config.yaml
num_attention_heads: 4
norm_place: "out"
norm_eps: 1e-05
parallel_block: false
init_std_qkv: 0.0794
init_std_o: 0.0126
init_std_up: 0.0794
optimizer: "soap_variant"
learning_rate: 0.00742
weight_decay: 0.057
warmup_steps: 41
decay_shape: "linear"
max_seq_len: 1024
doc_mask: true
train_tokens: 173600000
Each number is 200 + 40 x the weight over the matrix's rms, rounded and kept within 0 to 999. Layers, rows and columns count from 0.

# layer 5 attention output (transposed), 256x128, rms 0.142, rows 96-121, columns 0-63
215,218,180,194,125,246,202,175,204,178,134,192,297,279,282,142,139,175,142,160,125,219,212,264,144,177,262,185,215,208,222,208,173,194,217,172,257,171,176,230,153,211,292,277,204,201,219,216,249,169,274,169,197,205,178,151,227,153,263,268,160,72,165,273
217,256,163,243,194,181,231,215,236,172,198,212,189,194,163,260,126,207,234,180,218,167,257,198,195,269,190,154,214,151,222,181,210,193,222,207,159,200,195,154,184,157,223,162,240,270,184,214,205,129,274,213,140,265,215,182,144,171,151,211,262,221,219,191
169,206,264,170,165,187,186,235,174,196,218,192,196,239,229,163,204,212,228,252,180,198,145,185,236,152,134,230,183,209,174,104,160,223,243,161,219,209,151,219,213,197,224,177,172,230,151,195,217,226,144,221,229,134,166,202,160,178,203,175,193,146,155,245
212,170,245,231,214,208,124,172,141,223,138,180,242,208,184,168,140,233,259,216,152,251,199,204,201,157,249,215,222,112,206,127,213,138,214,200,189,172,166,189,118,198,200,236,204,244,218,168,216,200,317,249,226,229,252,155,185,143,261,182,192,119,193,295
224,160,197,170,124,212,188,202,225,182,155,210,169,278,230,232,246,111,240,164,204,187,162,266,204,167,167,254,237,261,208,211,261,229,186,225,215,230,137,188,215,188,129,179,149,198,200,163,287,197,233,138,265,159,185,142,180,164,156,213,161,150,263,136
175,181,164,220,235,144,207,185,239,188,222,236,182,195,211,252,151,195,227,223,196,194,199,218,237,220,205,171,218,163,204,257,166,220,215,182,189,203,250,148,165,195,145,204,226,178,210,262,145,201,183,148,142,199,204,156,226,229,192,217,246,224,162,161
241,190,156,217,260,193,196,188,255,190,208,200,162,187,178,229,142,211,215,203,190,210,234,178,242,249,204,161,227,154,218,227,176,194,178,199,172,201,267,184,186,182,167,195,260,223,207,264,163,186,230,200,130,262,223,161,241,208,193,211,256,192,197,216
216,208,161,272,221,232,190,136,172,210,182,167,178,168,189,228,194,259,203,200,170,212,192,165,238,233,237,203,203,156,205,200,196,225,183,155,190,191,234,230,135,128,169,203,272,237,242,261,200,181,255,217,164,197,264,266,205,137,221,264,258,165,182,273
236,202,199,214,244,232,214,196,185,193,182,187,201,202,172,221,238,283,134,157,182,219,204,178,210,279,262,159,247,133,219,209,254,191,165,256,156,188,285,179,156,210,176,213,220,262,226,240,177,174,253,234,204,278,230,223,247,163,189,194,255,184,172,193
218,191,139,265,243,220,172,172,242,190,210,205,176,148,206,220,131,223,210,170,215,219,216,178,261,254,185,141,202,167,200,245,159,213,186,174,161,195,227,204,195,146,170,211,256,234,219,255,142,188,213,211,121,261,229,213,212,204,198,222,256,218,210,233
272,227,138,203,218,236,183,220,228,190,152,268,196,210,282,214,135,227,148,159,144,194,255,206,205,271,124,230,209,109,228,251,161,127,178,185,157,219,175,208,273,138,159,274,190,276,220,287,104,215,193,164,229,233,178,245,208,267,219,195,260,193,248,208
230,204,175,252,247,196,216,195,232,180,229,195,185,186,177,245,189,236,204,160,217,191,237,197,261,252,232,95,180,162,235,189,174,227,201,202,135,205,283,164,227,240,167,180,240,183,195,209,188,184,153,204,103,260,151,185,164,223,145,208,249,208,191,173
191,118,192,194,96,206,158,211,188,225,145,192,198,149,110,130,160,232,213,264,227,223,310,137,185,194,178,278,128,170,261,183,278,184,198,134,258,121,116,212,226,207,215,220,156,259,155,154,229,190,197,259,229,172,242,240,131,191,215,241,158,252,245,269
155,200,156,232,175,209,292,200,154,173,177,281,221,220,146,141,179,234,123,196,145,154,273,219,179,140,177,153,159,190,163,246,160,167,258,150,305,241,230,147,205,191,317,207,128,219,211,246,252,223,148,244,243,117,149,222,210,188,194,288,171,141,205,142
204,204,174,230,244,222,175,153,239,185,191,224,154,188,201,229,168,218,193,152,211,181,204,188,254,264,169,142,216,125,212,211,157,197,188,193,166,195,246,201,185,161,182,207,262,213,259,242,175,180,204,243,153,260,201,201,213,193,185,212,269,176,195,222
152,134,195,187,212,179,218,204,230,117,107,264,144,145,114,114,189,217,180,176,238,177,268,225,160,271,149,167,129,211,270,236,161,184,166,230,271,186,161,139,205,257,204,162,163,243,161,155,173,55,205,250,169,272,303,138,177,81,146,262,220,218,339,152
243,201,127,258,260,216,177,202,221,124,184,210,120,175,189,243,195,189,190,121,242,136,223,184,250,299,223,176,254,176,200,195,216,156,171,232,176,176,280,234,214,190,136,161,225,214,243,208,190,167,246,274,191,273,243,207,244,155,218,218,224,208,272,165
212,184,144,234,238,205,179,167,240,179,181,201,201,154,205,258,136,206,196,171,217,192,220,202,237,251,222,119,215,183,229,251,141,227,204,172,180,208,237,183,193,173,123,224,225,214,242,241,166,193,207,177,143,262,225,183,249,208,191,227,230,197,168,187
144,249,141,219,201,185,225,187,186,224,283,186,165,122,193,264,135,124,287,222,239,151,184,178,197,179,243,228,210,214,165,322,189,248,232,163,226,218,188,181,174,136,150,214,207,144,282,220,142,167,189,143,247,148,253,251,264,275,228,220,211,300,154,150
174,158,265,143,175,207,194,220,121,201,170,165,204,209,184,195,282,227,200,220,205,208,170,208,183,154,180,255,192,229,206,184,234,235,201,186,247,192,176,220,200,229,230,207,163,202,156,161,284,238,157,198,224,113,182,225,202,230,198,217,150,157,170,192
190,186,185,174,136,208,213,183,206,226,176,170,258,172,236,146,186,168,195,217,179,223,204,255,179,135,205,248,198,304,199,206,214,189,230,193,239,267,186,218,250,211,215,218,143,147,161,178,225,216,221,174,235,166,188,172,172,185,204,221,153,215,227,180
253,164,157,248,180,211,218,239,251,195,235,194,199,202,128,198,196,142,192,130,275,229,231,198,228,239,212,136,243,155,195,149,223,123,131,219,221,169,306,259,212,263,222,127,168,194,158,169,197,178,252,335,149,315,147,145,231,170,207,183,216,177,237,206
192,215,306,297,108,226,233,205,147,175,169,183,260,177,166,176,174,277,181,153,202,209,230,130,170,190,205,264,280,205,209,102,244,177,187,181,140,171,81,229,116,223,249,130,201,252,173,132,280,170,253,295,217,270,225,286,142,114,213,195,219,202,179,310
192,209,160,285,232,213,260,130,230,144,208,204,179,136,236,188,189,225,189,198,240,185,175,225,196,275,219,170,183,192,219,131,120,129,231,218,154,185,255,214,221,178,81,169,265,188,255,218,206,154,151,256,201,258,201,251,174,130,173,130,218,211,197,213
228,211,180,113,273,168,216,218,205,186,232,168,198,198,181,221,211,179,179,221,197,215,184,270,197,132,265,128,232,222,148,214,216,238,137,273,186,293,293,245,171,229,214,215,149,111,245,175,97,159,258,170,221,214,193,64,236,140,225,188,183,185,192,138
164,122,184,72,160,123,173,190,190,277,134,302,179,202,150,215,150,141,253,252,232,149,187,137,235,170,146,331,256,241,243,163,182,205,246,72,292,254,219,189,191,217,274,208,199,150,162,237,209,191,218,125,204,183,187,149,299,192,192,223,308,259,128,231
# layer 5 attention value, 256x128, rms 0.191, rows 97-121, columns 0-63
208,222,182,227,171,223,230,206,125,109,159,208,232,214,212,225,166,166,194,224,210,195,184,163,230,130,207,225,227,204,180,256,239,201,155,167,211,116,115,124,237,179,128,211,255,174,183,189,220,172,101,205,270,295,149,171,268,206,177,169,188,187,191,246
254,123,201,245,249,177,168,173,241,141,176,197,275,274,242,136,210,281,222,208,150,198,201,272,206,267,242,202,179,192,179,223,216,173,250,188,180,203,190,128,210,133,151,189,127,191,226,255,181,90,217,201,212,179,170,187,124,180,161,207,153,306,280,231
275,202,204,149,219,281,211,241,217,116,270,248,132,159,171,217,202,205,193,260,212,176,191,223,184,231,216,225,179,235,205,232,175,226,265,157,182,213,138,181,222,196,199,202,170,215,213,198,223,183,183,284,211,254,154,172,217,209,132,169,200,260,178,226
184,276,230,225,237,130,202,202,124,174,219,147,196,210,231,183,159,231,167,242,155,199,155,233,267,89,141,167,152,200,75,308,227,152,113,144,177,266,196,202,199,172,238,225,218,264,168,196,127,82,187,271,163,230,180,170,175,285,204,181,208,214,240,219
193,192,230,230,121,199,219,184,190,213,183,180,271,250,286,180,179,186,188,126,142,176,259,218,197,207,202,203,170,186,207,161,213,230,171,245,216,151,138,198,174,243,184,223,190,238,204,198,141,208,209,173,170,217,180,221,252,149,280,186,166,166,151,202
161,236,178,213,145,203,224,190,207,201,157,226,210,205,202,159,235,180,210,161,201,144,195,183,181,218,185,211,204,175,260,192,207,253,177,232,230,241,156,175,223,198,194,186,204,146,264,125,246,204,220,195,222,209,142,157,183,224,208,235,186,162,152,175
214,204,195,136,228,230,177,233,151,149,223,290,168,150,126,139,245,156,184,276,250,207,200,182,193,269,220,165,205,180,276,200,142,151,206,225,209,186,224,168,255,235,221,204,135,140,234,215,255,195,242,226,199,217,200,183,176,250,151,235,198,281,154,164
203,211,168,132,195,204,211,246,189,191,176,262,168,122,182,183,214,148,211,188,244,201,250,220,127,224,248,206,184,167,263,219,179,142,233,204,189,206,191,232,189,227,193,243,171,123,196,130,230,226,193,172,191,142,166,179,168,255,218,222,170,198,198,141
231,188,208,178,179,197,198,172,208,221,227,204,174,147,179,210,247,192,200,195,232,136,216,176,209,262,181,240,243,204,240,175,257,208,170,188,270,161,190,168,271,260,222,174,129,193,234,222,220,246,228,148,200,232,262,188,238,166,198,216,135,192,149,203
174,152,197,257,238,158,219,162,199,197,188,181,193,245,169,180,192,233,274,245,203,156,188,194,162,224,110,304,126,174,208,157,268,182,234,190,206,231,141,300,142,218,327,185,207,190,226,239,214,271,207,192,206,167,259,219,181,157,236,235,174,112,299,145
167,191,233,195,164,205,282,174,212,239,182,138,245,231,214,199,210,145,243,113,201,231,237,202,190,172,136,180,229,192,207,205,209,168,161,221,233,127,201,175,252,125,257,205,193,257,197,213,176,218,173,94,199,151,210,196,223,142,269,230,211,181,188,216
156,194,253,184,308,205,192,194,248,125,236,179,167,223,121,233,258,195,170,219,224,211,95,269,201,218,156,136,236,218,230,275,228,156,223,233,184,225,264,208,205,239,253,178,260,156,183,260,285,257,249,319,243,262,233,246,254,164,131,237,288,154,282,216
190,161,244,189,231,185,275,253,268,260,226,161,235,241,166,211,199,201,211,263,178,272,165,136,229,209,327,190,178,126,243,171,222,227,265,236,216,109,205,214,131,178,165,169,224,196,199,227,262,254,240,198,260,215,213,271,223,187,195,213,196,251,146,144
296,224,203,217,194,176,201,177,183,206,188,217,209,132,182,189,232,235,238,276,230,183,241,168,185,210,264,205,267,166,235,228,255,254,224,215,247,214,203,203,254,166,178,152,148,228,202,222,161,214,131,171,215,243,239,161,195,234,206,212,186,303,234,189
172,221,123,201,221,265,235,217,208,224,182,130,184,150,254,244,132,183,141,177,201,204,150,227,255,159,284,219,226,128,259,263,233,182,225,214,220,199,218,184,204,164,223,269,298,195,184,238,252,205,178,215,252,329,196,247,231,278,177,211,239,201,240,206
171,309,190,199,185,195,228,202,106,228,214,197,170,191,124,206,181,208,249,280,200,261,179,203,156,146,199,220,215,179,143,264,194,206,146,155,293,270,158,185,215,190,227,218,223,295,244,172,208,183,252,205,208,272,155,177,165,242,183,263,205,217,250,182
231,234,257,224,135,203,252,244,217,301,183,230,148,191,263,148,210,203,225,162,189,185,213,131,268,189,216,224,185,157,188,154,246,199,173,248,217,169,214,210,199,227,261,243,121,214,230,201,170,227,269,185,205,173,200,198,203,179,180,166,164,143,161,218
179,234,283,220,154,254,178,196,137,228,228,201,227,193,259,205,249,222,181,204,168,244,211,144,172,169,252,158,202,216,151,123,214,235,162,235,218,166,210,243,196,275,157,210,164,193,198,193,229,244,226,246,169,227,209,237,298,154,193,171,227,132,157,261
159,118,239,241,263,225,171,245,180,173,216,138,250,203,193,221,134,163,184,188,198,223,205,266,105,298,192,121,147,184,171,235,200,149,254,251,148,198,224,180,157,191,233,165,163,201,186,261,178,111,267,195,238,172,208,253,151,139,228,247,256,253,259,227
210,164,254,198,200,158,247,260,269,190,192,213,184,252,186,198,217,181,227,176,158,189,182,139,285,183,117,212,175,151,191,183,166,233,144,228,180,223,195,225,185,206,190,253,276,191,198,228,229,202,275,196,199,165,190,207,218,234,212,123,207,137,159,231
184,227,208,164,200,194,258,155,207,198,234,141,179,233,157,275,227,139,299,241,209,172,167,198,174,106,210,150,198,213,211,300,262,209,255,145,177,219,176,154,185,170,246,203,255,201,267,161,253,205,241,208,247,197,203,138,206,240,201,248,248,205,223,178
243,165,170,123,215,251,151,232,202,110,205,182,135,192,173,251,232,150,224,180,256,185,204,172,184,265,217,182,200,225,223,193,128,155,241,184,127,210,234,159,255,151,181,269,208,165,182,270,252,163,176,240,289,158,230,214,191,190,132,193,239,311,184,230
208,210,246,131,169,153,166,142,238,275,232,270,191,178,207,210,156,212,179,225,219,261,239,161,222,256,239,224,237,175,177,212,105,156,121,241,241,93,277,231,237,129,211,269,199,283,230,281,133,248,174,180,164,169,218,153,163,249,263,200,204,241,282,211
202,253,191,135,159,211,225,266,160,254,227,211,183,170,252,180,235,211,215,211,182,186,171,168,240,146,230,178,139,193,215,187,201,233,227,205,223,257,161,207,187,242,221,207,169,231,168,107,202,203,183,191,140,242,165,141,199,329,203,97,185,172,173,175
222,251,170,310,181,252,148,199,241,188,156,134,313,237,207,196,215,224,224,223,222,166,193,198,206,223,229,87,295,197,220,222,225,213,160,262,171,274,217,181,154,240,98,185,193,188,234,228,253,217,185,296,223,274,187,234,163,201,135,167,252,197,112,196